{"n_layer": 12, "d_model": 320, "n_head": 5, "qk_norm": false, "init_std_qkv": 0.0235, "lr_mult_o": 3.0, "decay_fraction": 0.836, "final_lr_fraction": 0.0, "steps": 3914}
Each number is 500 + 50 x the weight over its row's rms, rounded and kept within 0 to 999. Layers, rows and columns count from 0. Numbers have three digits each. The size before them is the row's rms in percent of the matrix's.

# o: layer 8 attention output (transposed), 320x320, rms 0.161, rows 300-319, columns 0-79
# v: layer 8 attention value, 320x320, rms 0.0307, rows 301-319, columns 0-79
# up: layer 8 MLP up, 1280x320, rms 0.0861, rows 0-61, columns 0-79
# down: layer 8 MLP down (transposed), 1280x320, rms 0.0234, rows 0-61, columns 0-79
o300 123:461497411496518494402520589510505550463548476557526471478479489514503407525435514482469542472520508583483521466505506560444508489482450494553413408524551545558553412475497404523480449490480478531502511422448512491490556392512383502586558662
v301 121:527426485529430495497492547591448434513450577520386445555421531483507494571511506437481433560457536562525447472471466503546407437502475454474507478564441421422496525473472551420533432494514493502435550488493470504528491473453556521545521457
o301 123:504552459538495497447476476418448475563536541490569446505452503505524601433507511480467583453590471503512553509468472539434480531472554527511521495466514532563489475498545541573527533477534478459505485478519539511543512554439497537607474563
v302 126:377468475507494534496455523452431526473552519425406432544544577553484471513489426538447551534581503465497445593500424504516511535503554534549500550483496498577447440534479472499433542444551570611461476456577559521499482541565416433477488462
o302 123:517597520503445485447507539528554450550499398580568516524487476533483560495564561538458474515450555522476541401413536470441496467513511444541535532477511567416548550370471413465603508513482510461544488409523468442502582409474517513486533484
v303 118:512536612563501573576595515554451530497504468545582495558543504463469518500430529524465506450526560485509571539498531523448544496469512434468584603511460551517416543573478487507594480472521502476496537463526460499486560518439509455484612448
o303 117:507532479513432465536457611558486576491583446469489546474525535613504529490530517532522545471528406495555530474544496481523524514557433549534494484468541562445472503515530470510402547508396495474540520535575491550585357518589434520487417537
v304 123:556391555450508534452562472540419490488499499509504505507535489501556531506583438492510499435483593538512546390499444527448493523516485491484558569533523517508530577468474518392553520453541444588491458457492505424469578396521461472499520578
o304 125:501596506516539472472491548450556481497512462471485569508527490468544486438372518601489534476445407461481520591452573580545511439464613526506424430520541603514540477573537451499440527526459534434543492526480534556478543553508509442497528511
v305 121:479472574528586487475495551463547466463473461510494462389539540487519480482482453539440467544524549522492486440557598511502511526443564514522538422429409557509472493528500480582526483447544561442489475459600536567537505510498411510542453502
o305 126:520551468543521497549498507477471443526518535516502471467461469449383516551489480513493503454435496534568471574444530448561499564484489460434454551522550458521494456544480465419555468503554480566513566479512437463566510537498564542564513468
v306 125:461503532527572442448486418637502429539550410594519520497408517362488459533530525499529522480511482503508650456591515539594494469556504455546432421502525511508494503445490567579537446503456397627458416539416499568492504513496454522524459480
o306 124:471523422541542523569530546477578579484546558499394529635534447547494446523436536469461540506484462482629449479432517529567503534440506497493494565433541514461532497499522503466530460513485493379503628557461515539520537471534421454503489545
v307 115:462548557571478442512563495553544459488479495567470458527539475463506501436465489486452522484511431579563512491562520451498530452509547476484502427470564596580467550452548493455489561498502513422421498463442440454495488540562556560480552493
o307 115:474483485487483509463400488426490446539556547471408511418533405475465555474570475558515479490541520426569496424504436512508487519547523562517481478483418486531557465514471442527436550564513491610515490506520527552514507503552379453538544528
v308 121:536630545475472530461508545456483568515438461544516543507420460541522534494452529481597493412503551469431508526464578571470551558509528596541481446585455569533515515472479514442421545542518547478472470493476614455502488538501448476459591449
o308 118:464489451462504510547504387451526464442557590496400430496547618427408563493450488519517496478548413488505502510557439537501524458477558411512530494427525511501533500556477516533502403441567445543501509462517521470424439527524517543489458560
v309 121:605474482574518433408515482489473545506519427527452433437470542527419561554498490487412543487466380478590555515528457567431536596442437510486495530449433430449505460523500461503570605526519585525466546538418446464620485499541563472510481441
o309 125:457509555434524618531462476439500428502523501470521538571423394552436501528554516460469485549520604606474552383516525375414502416543505507480509550609501503446540497533521508379528462474447433461553466447514538499467577572460514493574508408
v310 120:582426415480517473519608539435478546472516510384408443441561496548481459583508503550443494603519454494499560515551508498534436498481504559475504495578600516409570523512528489526515486403457523442498520498478534542540559500514538446486496478
o310 116:448478531407431506591473477563642481498449461528554429468483466511535392496464524556527518381476526470401499439417421456553508484564515524395542432525458450505473523537503455550436530529535533559517487502510502532443468534519548496589491470
v311 121:552470548569544563472516607521436471460504480441507447481539507450505511576546474568470544488433485499461394455511568568499436434464417493558505417580580515537500513503552453479446547474454511464480572583578510422481487482485431539503490549
o311 118:525481433449503543491501461484494537449582470474450523481514481569542519539573474473548412455615510476456519552546541515503518547450428464534507517482368480557490525536438512677516466481495464505517540558477527492565554511430558493503432445
v312 124:522527509428564598494500562513356428534521545501500485527534573522465589508574586529429442558539574441461546469573538448488495521608441513445501530480520545480501467601457493490564486565434487442463432458465488504533529468530452441477545578
o312 125:493500530555517508578453356398514548447533506417546491539480410479593521540507486507532557480436486469491525531490439534523482546453505524524523431491495509488503453538475588444487474503540498508571529528539554521487451450477568531588448509
v313 123:482530504554529505508543580469433484515441539436444583500469541460519565472574480553529454417429468533430469512465371534510492533475555513524454519606492495474503552539464563493452474453584482561447546488453436361429365508561579465429472407
o313 121:506474442528410517520472523517529502569513503486494462520524504510509417562438549514514443628484471504560505469582488442471526527553502541529510513438410462478520486527491398509544491476522509501529525432595411629479450453525522469540545474
v314 123:501510434486480535485572431573527486462516614522504459489494557525396536480488616505578495490515485534475522491520534560531476612458462403579446510506512572609449519516508577518434457535499515534517487564478516420457526530532501446504586485
o314 119:489515534528489501533432543424432496511529454521487532432458467488497486488495447479506530515441509530637477531499543450507492405492601512397545555501436481419549500421523452465449531450512492524542462550434473505505412387510564516500426425
v315 122:484543477482406536616536601510471510475448553525434465575431511428493519546438572434535594494567495557528492500557466505477497497484394401561479566417515544398548406501520501506509538459482511489477542527519513473432573445521516525516544540
o315 123:517447480478520554501515460571501492493474483493545458510519575502566547487516535553429510467487523450451549503461553477499530513446570557546453464570505516462451473472512457494482415496494410401399504442559515457558363541383463560436436417
v316 118:520515528460506593563510441477490481542471555387561474551528556395408492459547490511500473490390463509564496444547596451478556431514521612485472544562483480485433469491496579494462561505456437560523523416547520602541444493445403541439493422
o316 120:573475451478472469470625498436553472458499471526519529511447456482487424506491499464502419502590412454459522535475520517600540500490518498541455475498501461404492545439484407446508541499517497508482500523522534461559489531553556526446551547
v317 128:533612520568508534524533477505537536497488431477501413447492496529490469352514528425511510601499507461461492528558455565433544429608514503553590509488500469569435454455594391484529503461440403500632507514458537461496535498488557547394513526
o317 123:568522417539467529542529511445426496511550500524487518571605544466440629588495472562519444475493472506493484494544535550528445497452486415513495503496456480461555507434505502420455501541479497414390493414517467538584370520463439461473444500
v318 128:389536536571519485435447468572415538473394427546498615445562563646497548540535543523597513529513498514422430497416506570520511494475527449471466504488517486468523447411451542544512593494521482468444449464484640405589535491407476522496496505
o318 123:542499575396537512488465518456539435505512542449538483434491559435519454531533393543546622486570536523569556599478482520451491483423414535504449435477478496517494582524553421509491506578396490488523560492476458535515440503479571468514560548
v319 119:469459442498565529513475507427529438513590527465590458447505483483559442569525438542497530557572534453474573436508431453556514546456427501391498534593472599472522577532493474520476556471547468447509586473475607502517553566483458471437493390
o319 118:558493440512440462582431532521471560472428455531390491542620493521492523503425503522525482506390528525486507507424474491499437557434573578510479553430551438465472490530456541435561482407446502479460477484548524480505528479496548489473517500
up0 102:463505600423542568524544530608486546569411481454513495445450509550544389459451616474498500524505467551545524499502441488499523424471484563441466537517578538474500534435481447522565518527439450563575457519568484569463490468474433512517567492
down0 099:455480389556494579508507490488457477571569493549436508382541459485556506533498434476425461441408493449468478429509478513495491520578433508485566366421434493458464481493502540536492459524471456456498551521477583452518529527522478575516462478
up1 105:539477490496463462606500448455476538565484532525529564495465443462529510417495537570518485503506423494590519475522481459514513517419437478457435583508501528522456494562547568603654556517434499574454489492587516486419458523445460443515518610
down1 104:425501604532468434367571574540382528439411560578481517481430508512504536473461449453564538523533563466484466545504560527506571495541475546522590406507470495523512488532453561527549517430531459516496458556520469504511441554512489484480461513
up2 100:518478467426578575583525384535485499538514455495571475511507528549552479458463513621419573485473508461579535485511562533505582579568473525508390506442475510497515493413529376491479540531432420498544458500450404422507434574594498433401550511
down2 095:493488513479482491442454582523486539471461545536519438489432460500498608479548608482509404507379560500489446502577587471551505505469444534487630545522530462487458488578508595526418497529517479615439500481570391469525506359609412539543523472
up3 100:525539526490484420535516503513468338541545525503522532574436474534428515473544456491469456553502428594453510539493414446533517481464534482526496527438500493615477508483482509482523544570470454431451537444472445512518441473532449557436569409
down3 097:518468633355512465411467441506493493527504537501458552519514499558467523499337485461510489487554482455491586510495494401419511463512453457527554503621587521468429487494467433478508508409493551550512554582576475518543453471562436533455545505
up4 102:558530452487472452480528544441541486515477551532500550568520513405411459558493481475495590589532512605493527569486500430496555526476485522547447521641449404448448459424512481514491511554491409526547505535527450584441534540398543544439474531
down4 098:449504457470573509511589495505517439537513485492535510568482520445543567452469475488533532531522538518435432551554549573427521525422405421526513471362505665497520538475506477568459473501441486607524522475527439468491474541540523566505407526
up5 101:500489492506522500543536488472584521565466450430507445476494653495521460404540472524491585523541445441438559485550497500602509483638455518469584549468477442503457566596531465529499485395527532441493600459456472523484482496463521529477483452
down5 098:554456481514451509472516523428529504482455514541476529507440439543501437571398491499436507515453525461569523458501535520490601535534471516481495462540494488458562542500550532541504546457459441499505447575572494456525538503525481523503557560
up6 109:438602454487522526562480525485595505501391496502562529430508552423524453378483409568466649631477454401517486504499480482408528540473572531491522489472533499575496472579494411547537555488504471529577590430562528538473423542523508584570481561
down6 112:510495459453487509393520547506508517423420506517558502524549543512531473499531494446458613543489502497481515512508518466541445477488450462452545428465486533522483455491501593598536504418514618484520547464558579419459550572489476467538480470
up7 097:445494544544527526480499394495483552407489506425520459577454490479437610519579480471488558480573453515573426425495582552515507574523412441490551622462497486456524577569505437460394515523533539555585535544404538493506504380457495525519595436
down7 098:560472425454513527545536438492420527564536440525406486509521492465568492546419550434519489530464539482525500434441489543524541492435558424545422383532529501379363496490471548496534385534500435521505426542530563574520510513509410453572490474
up8 096:583596443505495456425481583563484517563457510507484497532455401436455535475497512512463447553474520512498480534523504432411493596380406556489484498614540470477505553618554517466523482538398572493451455559533506594486544544527530551476423429
down8 095:442568535486441500564476514483511585468495495500520493525555506497512449479635498526517530380505495560569570462623621508637508470512483476513496496565444481565592425466535508551508473562492524473440478513440576471474404449454460462559567490
up9 100:477540549481582481460561468433548425589490498433531451531451572515578540427402586518442404475486555505513519470495453552517474525402514559490554401521505482410477363447515547581488571427528448546493547473616497520564475565519576449515506460
down9 100:462512471509487538437529515554557484449418501520494591524502472582511454487494548558426492567472537523525525470503493553471500493558540373562499552564486487459528433409552446449462507438484507454449477493573556540577454469500577501557464550
up10 100:515553564464672424413454473569486568500502443489476552451500494477474502501493610470503392558488506421525521609482454414477510431423529496535483470480521511474459390542533511425495532532591530519430452544573440506536480690371574475473526472
down10 101:560528457493477508487458500508448502465611435479559563522490530558457546474492521427559533559473466397522459421514477499437426537493507471500496518516505607479464508511477607548462481486532465440509526462426538479516533382514533500504477513
up11 101:530552462455508387452559488487455602506582478531553545483458568474521583461566441544468447486478629520570393483466439435488538511395449516490447513529469514579480509476461479516465536552541460392552624486438490480481498516533449492527534454
down11 098:493566523420502433559490515506596501464446498515489523538585480500488533539579526459549475454452370490525560552579546547462430481561524536468565479521558503408471543478434484448557453439443482416497541542432490462508500473517478552476526506
up12 097:511442526576468393507568467465551509497472415409516421437478458456468482482514483555466458502460376422590452661597520468456557562459491491446558483437454485518522574521462544475502565556583438387613534416427480545602451540510527525559495544
down12 098:547546581425482500447482502514442437556520485599457566498536520502482502525497484500537551451532538558433494450407512536511522520497470500487524512549547547535482405476494463509532523543517553572500480486541475456530477506441571431461496444
up13 100:521554575550561510506572500523394514531524449478569536580556518536481519433538478452504552485503490487551546523499543478508442505490486464466511493506626465504528490533554515511426508518465415546559563474551619493509438484578605507400569528
down13 100:553510462459518415478494565468414511516392426552521446471564512503592508508385522517576539522382440566597463443462493413504491526585516532487377514492494447501536538542534537538476565462456561616608422433506517480460612534436513477551564545
up14 095:415469477513520514517516418574479469478512456500479440558552582442559547492608581499458469541505490493369508503503473476483420505415510503440505429486521552550484475506554470461559546480472588409483571516537536574497504424464485504493502456
down14 099:432514454468524509443459459541478513500496519486508541506498437466537427404485424550510510494478505482589538523493516551500436513512448416455487473366446465456508578543416470463496583545470491459486528529518529509478455626509530442461558546
up15 097:603469463495536542540527501453621485485491447488524473541525552466492417428511578499482594469548503507539447579598444550473471576499413538447513514586463458425403543436462511534521483552544536443600538538530504429515443582444466521463555593
down15 090:489472647577506390459481504637530456452489520522453533486446469476512538542501434527550450572448496548582422503474612471423508471494485477440554435448499523590427541519537437586502492404484518520551464631544459520528571433458525488546499399
up16 108:473525448486456436453643493521443490503454506450477498516483554505479399562541544532539481535467540620557433535506472461419417418468545529520535496498513521560464491409505521562514426434481494460542461557511392503499473510427488551476554584
down16 107:482521432477512467504492427510443505481561544461483485547464502545490521578509437479491542490509496409464492525487412484505497530591488446476488535510452543513408489478463527555542496454410487444499562485543290557554379500386514513557453492
up17 103:451491479570584519502490526526466491487455524409461510538487450515510469514441550554519607531412466433517503495496481586652560499534512466552495456560485520498470552552486458427465472498524536606487452613482476554561503520531452490437504507
down17 097:585520453521395471516489522459505448465528466610569517466434597482502533464513505478424415471551536545525390434497554454363523489451500601582586590493484442535501465452450543535536514569421502471466562462532583485443547524512544478491487552
up18 096:444453498537512437536550461521602489465566584599568445512521597489475460467486482536507502475481461537451495398394536449534476541487495509406510534496429519464465502535491407506510487534486482540623406502615509486539512582505510563479452463
down18 096:537554495402444514532472542501452394582487470469503416494517494506501496494525463508454477493518410524494523515514512570512507504463578530532489399540542523453418478512536533452561486556624495443461616534558467493427555507522551456527485513
up19 109:453474494527430481521508505509576485457458564518476525529505503487529549484561411488596486489420575405465510530508505493422543507486475392450481534476532469552474498461459510531513546496543508470549410539423476585495544528536488526474533555
down19 110:445501486676466502469496450488519489458532569553514493472539542570496536523453595509541532494498519379462526510477588554639495504442481557555578564484518479465507518553405479533433618535543539461561419455477457507502391436554549510516529498
up20 104:498523475451557493437490464547481463452434497590552423467469445448531508521508488573450526382493458524516519452556538481493586503465502508469502508439515461359555476503511407379538483542498516623553488529480515537441484459438439460459509571
down20 100:525463486464469440502454598533519559452516581506584502520458450529512491475499556467410497478472508439476447429468462527563588460461466582467475576498427477455567396516433466544456443632448560438427412512514556495474504510459429460530490506
up21 101:517466507516515521441499569471434482520496581560494553546469527559535491429466458561487502467480397568515453533581480577449511427561463511494440407473478510532501522450497522546472468466551532461545552543582549483514503479521475534523532533
down21 096:524511514575420448582397481487543555523525546470394514537569455517532527584572545472443545436488479471563501499516554549507470418533484494513573495573517500498524536487501567438463513439522444496536501448483512512430459563497571468551433536
up22 102:518485517491528478465412448579527533452519428504525547401480605474404430499482549606436519478464514433454489477463466413491487582479497509426525481515405542512556548566471494433568466475517570520470570384462527567561488478482575503495518464
down22 098:505474464625414563632586506465466464488470521471501461517487551534601565410519467470451487483459520528514488588513348488446536404557523452459585573400432443604467418402569528501465514475513476471525402609507452363460511438510520475390547551
up23 101:520513383392508522531478448490484459497494517487502451565495488589474444602536501512467510476526469564449527478472482525439432524446514542489502479483468490467524460544565478532450494448469390479531429473405507569524436430522525475425522557
down23 100:444431430467476411513540613520431588520437532468503551449519484521533450582590464493484478517464538462479552441527590473540407488541489475475559454495442559422419457497502600567465600540479535442480508461505547584517532488482533534452481562
up24 102:519521512497486534449448502513490515430566525491497468536431476390548432535525552523493523438460474576570531418514500515534536472423517486471448545509563556482440478473444465478552483500626476468593462424541644520550455440440510480550487502
down24 096:581458479486563479490470544483478448434514519440521459505509487539408570546488461441435434494484485479497512476532517493588488538526565405498570438510483558505534531436490557456567525533413511551534492500375535556522470474533526467493585452
up25 103:444562530520570447581581488519475451476557504495440436522501452530435547455507560528504566505503485494424507462497482477543567459474464529425601523591472423496523541524449419576446562529527445511527493602505496481475450497461469485482558609
down25 100:490506486549460580447455492473499487540420454512589496510479553504580471496461431396517491560461501526538560523515489427481461499462462513501527528398403494426406530565521480420537419506498551446447555479509511453490546526473493484431515493
up26 100:494498484588477545609476479462460465504498499560494510502428477459537438510500515389452500506523487401549457437486524452517487519465534533424507513468530578439470501469425595518525490455532446505520570489532517511596502552477468530419502558
down26 099:514425413528517442517512471484440471529514490548391458424517532501469600438504584517600513530528489499464503431552547533460491486534398533487578545507495506475490557457390587545502572467559490526511491491486616510531416516524539499519608551
up27 105:464508591453449526520437535421516512516451423527629525536504494509508437455473567513544544413565578523415509504496507540525440559500437579389525483444460515573494483478529543581449556468363429544481352495516524568477496464540522528555492533
down27 105:530514512492578519486477540547439573469523498482557470394394549494483431537442520476610577530562474539567476505531385649501485562455428512557503538543471472465557454538463515554479565448467489478440534431451489459539482559482478526522556524
up28 102:562556507471517537466529443557524520527428571524551505508494497528464495493401492512444436595513503405535437415538430526480501509619468465565416456465529424390460510446465564469574511510467508607447563559472492478415502497543509552486516502
down28 093:545479478472574497513563494489526477498507516489416447500509548461497546514540448503539587490477484456453483473583467569559545499526501374505505512531410501592506506489513475518522438562544561484583548477475500409464516459544570442452481487
up29 099:504508490463453520409523624542529579431480500501488412388570536566409458508483549485490414577517513540479532501509567497545527472485559525564498438470512444561419533477555547554578574444561482565497437537527546535430523424546498506502513468
down29 095:464587455541518489548516598479521458466543498454484529515513436567561472564508505516516527448518488478448555478500493483491443511459426452459432489473495499421468511456490565474431457443452498435574510532350537534515535499436565510508349491
up30 101:543507505407458511466536454425558487539459521455469459538426555576440535515461538513493438445479589560509512535498480453480487461527451547498470498502533444479459457457497486453569495449434451396526561446447500534493522531541518478427522464
down30 098:535454439528527553467499534504527544471488522565520514466473448519521548464500547541463522469539467457510524491478364472555512502532430485423534607497428501439492444442461479559427510581598557566523522526564558473550406550582513478517629533
up31 094:439486496483565516509455538497554476593553414529491481490407468433590484610512499412480482489556457453471479520596469505480451549543463502325483525491508540512488505564499480545485481485624457514571509509533571546434589575510478534506531496
down31 098:554428475525406546489507468498462491472452433555508501513519483493472522478504536437453384460504474493485612453520420574501550429567443590447566523599531526428522527451550527588482532443488504583554523549479570551447443608516503501483553495
up32 100:540560507437372577489523528506491472491503481482462534467525581552455507519509486545488522483515560434472538520580384509515453506449440503488496496528483493543393553538506578502473606415468499531528567431513582540453500468474523575456518427
down32 092:461443588449558491431551499586429514504481531389529477505573444391434545531505543551521500398525617482544509456523448538461512459492507533412517434393467436482577441494515499481527437491640534521454502522565478599547497611626506492504469521
up33 105:485504604499541519470532541433493464483469449482550514385476488555533537452527471480509505506579450537476485506454474571529556522480399466495526438450482530438518477488466463453449494486528512468422480564505448584539523521494429544573483502
down33 099:490570498450434508499455466515446528522510465532439469520454516598516482535518528518553553518516538437460529483508515449558480478579552528476539502478448543577507557454565510482545424481576579547474444436458384501424569495450535532464510548
up34 098:432448536556519446512464408491468505472570502499496549595468514563582489474464504509520490425466500483519576422509520535532582516539508540512480457564547396513452507572422520527546519416463567518526521488496570527527528562404521496530518479
down34 105:473547522396559547488531515496538519514496487442452526475402482477489505484464519523500419500518532460537418524509463450437572502457508392493449499447504568434517427517454506546445440538449404450474548521549417418498557389490409548426406513
up35 106:471492490467473494463432447485423557520469505549519530563487575562566470548623542427466449488452465480462413516456520514501482586440410517469561496547490467600470517486530557469487439463470539460464448444567509520471479650503584461492523559
down35 103:569427497421509529461522454570649519607394367450376463449465547500537484469460452464538530500393543644470421485487511489462516499454459519468484485562588447532439505424414473518556557508581475466411433452451440512508493527505493416609480637
up36 100:545459530520484554486509541542473551651477423456487578405511505559488449461525521488432479549531547547522558474487479471486501510518477551458479447562460468471550403464551535607498483431530466449503545469483555477471450468523405545478570383
down36 103:477468491558534491453435466503468519538487572539528503421494462556521427478520542467485359545559562536566460503513549532565506529556524607493478589482545449456481478441549545451487480533551449439410542535504476479562504520511483562460391568
up37 096:611448430509533373548498462516576620519493356538457560539469538513518389434559566580564565475465594414458552567586463490496495487453459560467481523494526476497458615445512448540532463486486473534501461488577516499560454522535440526448585521
down37 096:378480539526500492529490437492466443417570425426576461576418501515513491537497583453597609591491497492488500525541508442394408513483530521495480485510422554508546564471518520545522494510495468483416512491538531501616479551531494480502589469
up38 105:529544482505570457466503546485495432447473503556388504483511557451536523494499534532464448492425539394531467498446524406512581350465472473471526504580561523517502455585544428516489493417559462530509545447387625513444529437462539534447508389
down38 106:480521430566544480474562432484573501453531448401484558488451475518418514596477510514533447512553613496422400509603579517459470601544553430550610503473581497573520464530531599481502460578563508459524497501500495503500459466428495485602521500
up39 096:521466481510417515606499493444539538578469529489462536464501485520499501565516534488453506438494565418498570519571552496456581530436583597520444571532534591504567485525520520500547438539507528461373536452448596502459499498471412460509474535
down39 094:423493355492458497412494428579451525622563567488540478533555459445513404485491422492476446455478525483508570561462495574589536599481430595464512376486524463464465526437456469555439625612483562481585456456512529563532475497510460448485480465
up40 098:495452398459471493461472544504540538629491469512520611462507546529519551422511472517459458420439452453422510543530386516492480503512578489356522577452418418513467524539478454592480435581557575485570524525508511572471525430413480473477528408
down40 103:450534482493588505397548565556480476496446460492545485465436572467549491460489479493496456550480506504529519537549359471434460576542583512503436476586572570425443533562596508445528464486397497611482584447545449491537457490470529518540568535
up41 101:519540561478517516497531491551523474514460535550560512472464581496515556450515524472526556500412543429502485519478572484504583412468585443500545499500564510542530540501558498530473516557523534507582537435547486500551579455487551511391509503
down41 102:586443393554530503474475569448493514458569503508489512546508512571498557503533462530539454495575476521487502530495467429551409507480451519469513454546564427463450515512487574505466547563386592578538474556444558549507409525470524549613512467
up42 100:536568538463573452535510445570448455503467434466501480374438501588548507527544498484479473558539530524492548466517442352573421497586425588500534433512524383421528430430501579497485449548530478483476495471564480422569511500489451423518602503
down42 101:492483429509506519428570570529552491421460478508587593518540612471514502508534562467478511566521508495526598523528613515493495423450556494504465425378551508519481559450409510492547437475449443524541440490496459441486532515549472524476519477
up43 101:475517506461454428552520536486477514502517460483502498555407505579469550378564446485497470423448536511491553496564441395530479492511481448494526450426398492448446522469526464464499438524504485510504637547504453515491380502504504547506515504
down43 103:446533427458443500455442523452496506488455497583595548422492536541468487444605502600637566566525479443558555514393495477502490525529515521555469506554456457419484555389524383483538408445539548462467494453575526464451508535485551502411505431
up44 099:517540413549501429510411434500468463517413543465464506464535479446476471492539484573517563538476507464536528483494445483518516436523479387505489461517406479531473503544517486469507466507531478440485594476515448524553467619407448537509544485
down44 098:403507576604533486529457517501494466492515539415537558495427495479429526479392462526566495455469549471491499562516494404414447487508474565452471514513476430469514406532489552484461493536482488435492423561462535583566468478438534543464495564
up45 097:523523477546508490506529487525456489515494477567513437476483573563557592525474548585504502446549558521526484446447515491458584475475525568508416513395452499588474487484436510530523492445515502509478477449467488556444629430467425551456480478
down45 100:459526593437545419393402434515563547551497471468482514538476491515496457547504499482476504504421373507539531442475512501535559458588439517494463515500506601490536467542461504448473538441620480519539552484474534490408428562482513453464574546
up46 099:498496542524520568389542511488461489482514442563595521486424445460448459521525518529548449545432419483426539557533613497384508518431501493468452562518568429518505409495381508506518453523513534453540381402569542566396485582513449518441525554
down46 108:510509513512489460503444394504514470477484483536491447424483467537596402521523477513532564505529507598487510468506698437372495534504524469506559479565472536542423597532555483445535410454521525434536508492508547541529513477401515485592552540
up47 103:497525518500585524538530540432501558503450521535567493499546467539376482513557504532498508497515405498528507531485429493485540561553482525542489374556489461539561492513413438472589505498540558576460483437582432563484563475436506512513571501
down47 107:504607538453523614460495517475496523557490506455445465425533541559584499462492482501508442484414491527565476449471562399559492492529499473506512506604464482379537461435587520561530454497478434511536477515456513496524450557477492472423509522
up48 098:470510484470444463506536504489425467481527416572516536416548507416576479475458459531539519410539527577438477503504478496545537585449496494479584370542465394475439439485621460494514489470489442484481572522545442490541560463557506511515438448
down48 101:564468567482432484518456465518444510574590498484540497545538443523514508572490551603563487488502534517397507512482556583334502478517485477610456448481540514487453508437474484521556485505478536511480530414571476476454472578490488483466513506
up49 106:431409473562509622524521587629406535492492462529396419548472619501507433458519511545554578413489506480488552448585541450544575470463499507471461481538479381477452502645569482601525525453519554478492494492523529439450578496472527499493518569
down49 114:490494496495477500484502436480449606537587529526462502529580394464455508500577552462509508487528489482479548511464596580507549460454538501426538521699524580520461502475479462532510515560512608475602507464509467474519470508389539565452466568
up50 095:425551475550442542479512563529565452413550478511374567472515512509513564504543538460529509480521592608492446538440521403477556547411532506505489551570546460460527490529496516464474451396560468482640521487538391533589579482525490493500487471
down50 092:403531567485516478551466530524477436584366516504538522584530489594552414452513515457482471594443474459548540535549417491512510523513406432530550486540590534505445523487464494531536505435507593479543499507488548483611430491456456530542516454
up51 107:529489492437452563524472490550527517488489493537455496539519572511501482380387525470481466521437500463505452570551508370513492481528487535493434538526442412576517492480500489506535485478574514448483535449451425508525552480487410491454664485
down51 118:479552587511449471549531554517563481551416491557467510521472527562464576408493529479521413581528383564447574490491522369432530495457437523518502558567573482504454483552557551568509465549572433549444424499542489535429552623535517518474550553
up52 098:572504457449448457427480480522522429487441509503551587548578493433545407480530542520549461595475452554452486453510467449555528420445516550520584411473541455517550431569461457475473358503476422502524531522520491409499510512459545501503494552
down52 096:546522526488529562522532463449523410535587572505430516428486573496527538564431437491505519518556532516394500520542493502414525439534485523399538486587507475629572434409480596383563534469519499527422538444484451565540447505533478517498538424
up53 098:485455444555513518432499522541462409559518488563498553512408511542501449550476480532609425458554482588502526519496399552494481500527405437482486609515450517458525484597480433606500551489447484351546517602545540438451532425463441488596501492
down53 095:531480537497530501491498533443511541563499522551509542450488478474481550451636459501501429563528507489560449599560555451562606590572502525536435519521435490509376490561469497435500457427446503533435536484453500535570532504589503513475579541
up54 097:504502470545449461484570545572478560446549534572427604520581529486475463437529460485481548456534474366475582573452583411539412473508462526534419491542555458508442506428561487628522500542547557519526521531479508439533406466494503447443561582
down54 095:476458441505423560467419518523556497501556557419597528534478466408564518537550406536583457471397485556416439499535497505430479534512481502463473462448501460430552569539429542450478538522501454498520542472520619555444623509580483484527491518
up55 098:516518563471541422500551403398488518523482441407582640442422456490539575517517419446552474538419517493491557556514527502474516457528443539486575543484615420497475489438490424544574510483548489469463457492588422560486495493523559545552456426
down55 100:441529540478456532520461526514474530495565485548555452527490535506456435451524571479455536498541519474484463499484470582473467507510462496424418513481515429409462536434507564507448517535507517536459517549536482547612437506617531565618444452
up56 102:480570474558511513461471522479639551525437468581417498543502626504496588358526607486453519486479414528544475485524510525481518471442509491539522446556458457445497584564562525573456507499524477486542466512401392445444521507464454474424430430
down56 099:357490477505503500533604519506511448516506454472465466509498416605463505461520531488456514463497475574486503564500492442432476414542506547511618587487465507483551454433416501497521546391567578550449554497568516497419476460501458462537537507
up57 098:553539493530445517505507659496428468514429472541601487532484545569553470471570542452505446514548563422533461505483501425480453501590469475591564547361460471421535444512556505527559363466531528521444497510456588359479548515489539511450570416
down57 094:500507484606434456483482495586482503523563389450518471490488497473445562548486425541497519596513498575507588500506496574407494521517543469436520426456552593538521372486477575399442491476558510523489514486441474376548534496532392438523567473
up58 098:539519496459438637476459500569545459467432545544547531470455574495508485464477537440506541538454524486445486535463547385401467516514512436417542452522413507493504480556653492469469416490485499485488530480463519511465486444520497472557398508
down58 096:499510462503514503518454555456421482478461567507435445475458415611508496528430540513461500553551573439623505502504463455493467553555499564488405493522551518522428532400398507512521566545464446534484401437472569532512629623476568534506453527
up59 101:497560475462459489509573505473471583505452429491513558533507515573521443483534551491480459491476519466476550390563497378469461452384575471484488511471534519471484580482576474543584564563486605552510489477551568507409475498469459452457434401
down59 102:528541458440536546499611561524510516524501466435500589507452563503520503504464466499540544477460493534445519536456592452528422543539532437457483516465491495520418445527451436419451463547450538462575497534529495415399573512465527621433513522
up60 103:478490478465457373477516542427436533521498523434531482494514494513421467502480517501590577580519490482510498568616533542503509406448521563508555522500463548513435549481466476575491468508466416582515471491493494496466534456478444561534524486
down60 102:470413479445458582530470556416527481509562512554519518444519511441557523524495474398506490533479548542530525548477530478464584489480495474489537505439551591430541519539509493493541522528544510487523567525562618439499576546523473575549387610
up61 102:494465532583487558438522546504465413575460532453489554525505552546451512467494449479562513568460535438559452461529529489444464433487443576548386506474512515545562500517500561448512445468459479521478482507543457504538477555462510539459486497
down61 097:443607478431415514490471503562498458475462500431381526474435482488482495565603397526536588451536451528516486503528514529459430517563468519460521513504504547504471434506472463475499502444475524486481445451567480552555477537541555537447526493